Weights of a small GPT-style language model, trained from scratch on English Wikipedia.
Size: 23 layers, width 256, 8 heads of 32 (4 for keys and values), MLP 640 SwiGLU, vocabulary 12812, 22.5M parameters.
Architecture: RMSNorm before each block, rotary positions, untied embeddings, normalized queries and keys.
Each number is 128 + 32 x the weight over its row's rms, rounded and kept within 0 to 255. Layers, rows and columns count from 0. Numbers have three digits each. The size before them is the row's rms in percent of the matrix's.

# layer 18 MLP gate, 640x256, rms 0.0798, rows 360-374, columns 64-127
097:182152163165118098152119175129138135085123147124080127156155183120164140108122099086118175157130134106084090077121058059170129052130092136145108101088146082097140134121051113144071116168122060
108:126118145085138178128137168144140133074094112125142088137151194109106104040135091102103103167129135100108156107141139099080137111146138129136113125133133107118137154144093105149089141142117080
091:166086130078094180085157108120125148110120116089185126209156085162168124109126145222117101097102121149160129122027161124089106135114153077134095184128136198147132101134082109105165100095123168
101:096150129125133077114095086124094125125120170133083186157144158108131153087108086146133124106146164088165134166133144170148161103095102084124173124112178098143150193157176158115075110058139099
097:105121133172136099078133110100086117120129101167115115145187151135153153116165165058148096149109138162139163140111099148105137073170131152210124069067123094077176173101230116140164144151047057
096:104107184172154119092146118094129102160138159132095169146188106111089050136036188149113118108098141167104183101130167098090130119116065153105125112175128084171110124124111136085120110183101138
103:086134119134102128131147201171113061115146137131109142066156152143148112145063129118149153138140159143151145166186156124121178102157161140108080076108166182171156114170143137115129184155091154
100:160092163096174156157145170121175164148134119194145104146183163162122101133090089112094138143151134145122152071135159141107119102153136083153014088095134101149094096126113117133170073162119085
105:109140156143153100124140083133169168108136124122140124207115138142118159147133127122114137178056140165112118152192098122134163151143126142164109121123078129121163117144110119115114137140206056
098:185086051131195115121153075119151096199162084141160125145122160127154115114127118095152114122069113122144152123191094102194103127135136115148093119120096175123114168113150092102101172127118127
103:152109144152160138159095112091132135116131138113135148179170147092130122088154117168149117123136122202099091106160093153147133147151139170123126080069149079109126114103182105089106135182156086
099:136123137141110124179095110050151050154139113120099114104185111129125128081108201145149091191120155164131147089197156132121153155078095118129100117228144120150131138063142162161115093131105132
090:139138136132113163150134105088114148128136210120106117159192137077110119126137095107153126134118116191116148101166069121103067161121118107160137124167130155153129146143179105119089172168154140
111:181142189175108103118120155125130074158125105142166159077170138175058155142069155085156127080167128116157203078184092151079066097162079110109120047147105089143166087144131076168122132146140117
099:143065131125192087139111129027129082160176129155146133079171147204178129119128142136135161069154084140153134098092067140127106163104099133144113113111155111169145119130179160111147120098100111
# layer 18 MLP up, 640x256, rms 0.0827, rows 360-373, columns 64-127
097:128079128083141131143113144174178110153043108111107070117150050125119091149153109138165087180120108118093112141091193137114133070145104131126106145123164171132115086133141120136105128159107165
106:132072176134121189114106147158150212131186175171150131143120108090123106186156105168152130079115089136123076100142079152112111171171195162139117088135100170123161100172130091117187105142122153
094:081118148122146177147101104147085104146141138081171161129133102111150181166105118089098114082151087116137120156085137137133123126096179109177187174132125109133086076131146128121140148144089136
098:157074142164101113130156068134118152137167104093121151139123094084149147098099107143087124116135145135114191099124133151147139081123128177086104124152125172091145140133099146141078138146109108
091:151089118091118173183156130185138119201095129119124147057101132057091159118085118119088171173100126175126153109108116127114127128113144152063083172114116136146128118097068143142095142175140133
102:111130087143132150138099127140093090127084138121111138117085117142081149103156120095182179143112124154177108140119103139122170150119175134088077146113079178100151091169092089162131129011098109
102:090118169113142182189129141185148122176146094167144161063117123130114185140085132126070219120150171120102137148157234104174159153164108144090088086110118148175180126174165120145132141117126095
096:088113181131096169051155120084099131138139096116153083090116043115136135144140160159136158105132105159137158133108157122114137078111133111133141127038143137107129126158158046129103114129118177
102:092164155128143109136154102154170088175153105206208120097148156094153123136153148110124097133122113090103169111172138130149145111152147108104108144055134068108142157149153156064200166109081124
102:203077075094187083107112126143199144170138094151116096152104147111165095175171111134098124105069101137128077118134167143181150142101138168148201133091134179143090188125094152138139111150129096
104:136155124166141062155108120139175146146160073073153115101110117149145126136112094123127099150140170131109115093119132027106155156085168091153131123155099144214161145122100109104137150118141194
097:151129161137139088126091099067156159131109081151163128169165067158127139178112122144168157143167080109173048149132124112143173124172117146075091107074116128136112109079141157192119161125118132
098:130102105194105134167136124121149164084138158120111100151147074153128106102181102097122144114089132171070067145114113125140139109091092142138157129140102111113155147118206109172168104162146117
104:106095110182162118155133136112119211117119104089118176191148134147196097043108163052161100117156132104125081155176072144113077163124103142109142097173157136100132085116123130156161127114130120
# layer 18 MLP down (transposed), 640x256, rms 0.0792, rows 360-373, columns 64-127
098:148145134133142180080124071117111122096160113136085123165199111134065179115150137155139094087163123115168090174115190161115096168085104099132085116143109129110143091144144042151117107177151142
107:089199105145145071176178077141198083148095158110102097170167147129141138134102142170122125179076099051098140088153118162115169128135151148120169169093074140188139146131116092163132097146137124
094:165116165162098078152097089100095196110122143060128135177115141165115089145180136090192150141128115102063111145123153147100124194088165150135160110080158130164142166160137131124183130074101133
101:118109104108116129081111111147118131131071126106150152183097114169066099216102113165195125118141097145171124132116117125123142187173158117134139095138098128147083142121126194176207186132109155
089:138129163150074143076156097115084182142107180153114115149086112099175115138160120098185105140138203162137073114091119087122129124093137137123091172133150142155166080158138138197124153174119145
103:104189171081140078090062175092133050126077091094114154085103134135104165115130152139152141096096126181137079145142082157077164130118133128135078105111143146123099107139147066094098146080111120
100:122156161105125108097141040111151172160096130200166023049125083133135100143165175080128155134104082134135125153079159126123141148129110100146117174134164112105236143122143100114088125169120127
101:177184090172146151148129181158118106106142090083131076176138153121106162161159142163109104125169120093067163121140102131146153146139165145129148162096169094114118151123112156114132112102135084
105:223075106149138086116180151117088139096151135115090153099179087102118159120147106089153117095177123055134089156135119119121152088160119058145088125187072180110159134127115142110086094076106146
095:144167141154135166139162153157117129124076073093099108178083098126159146100081077156066128061177160117116144122139122127151163096099148137152099183162110142124082157104151131105114111108140153
101:180109169133149136172137099127087146093157112167069117112109126149122058108113092130131132124115171193180172104125099176141161112108141120154120131081060136167095131138105147168102191120131126
098:104208094117076127123206100153089132140136130176157151149086152104171118063171136083118068075114144204115107111140087149175070125140120138101144105092150201096098060111140080123137130133153143
096:137134066139140093134108156169139143109134176152129138145087155159159152134191135163107149107127090071129084140124177083150157094129131141163076155150101127145109134184112131155145112181109125
107:118137109171141115100089068100101065156098171108046171144138101147118145149078116173075113134140145076113142145128150153065177122138096089101124129131109120114126163191152178100092144121128142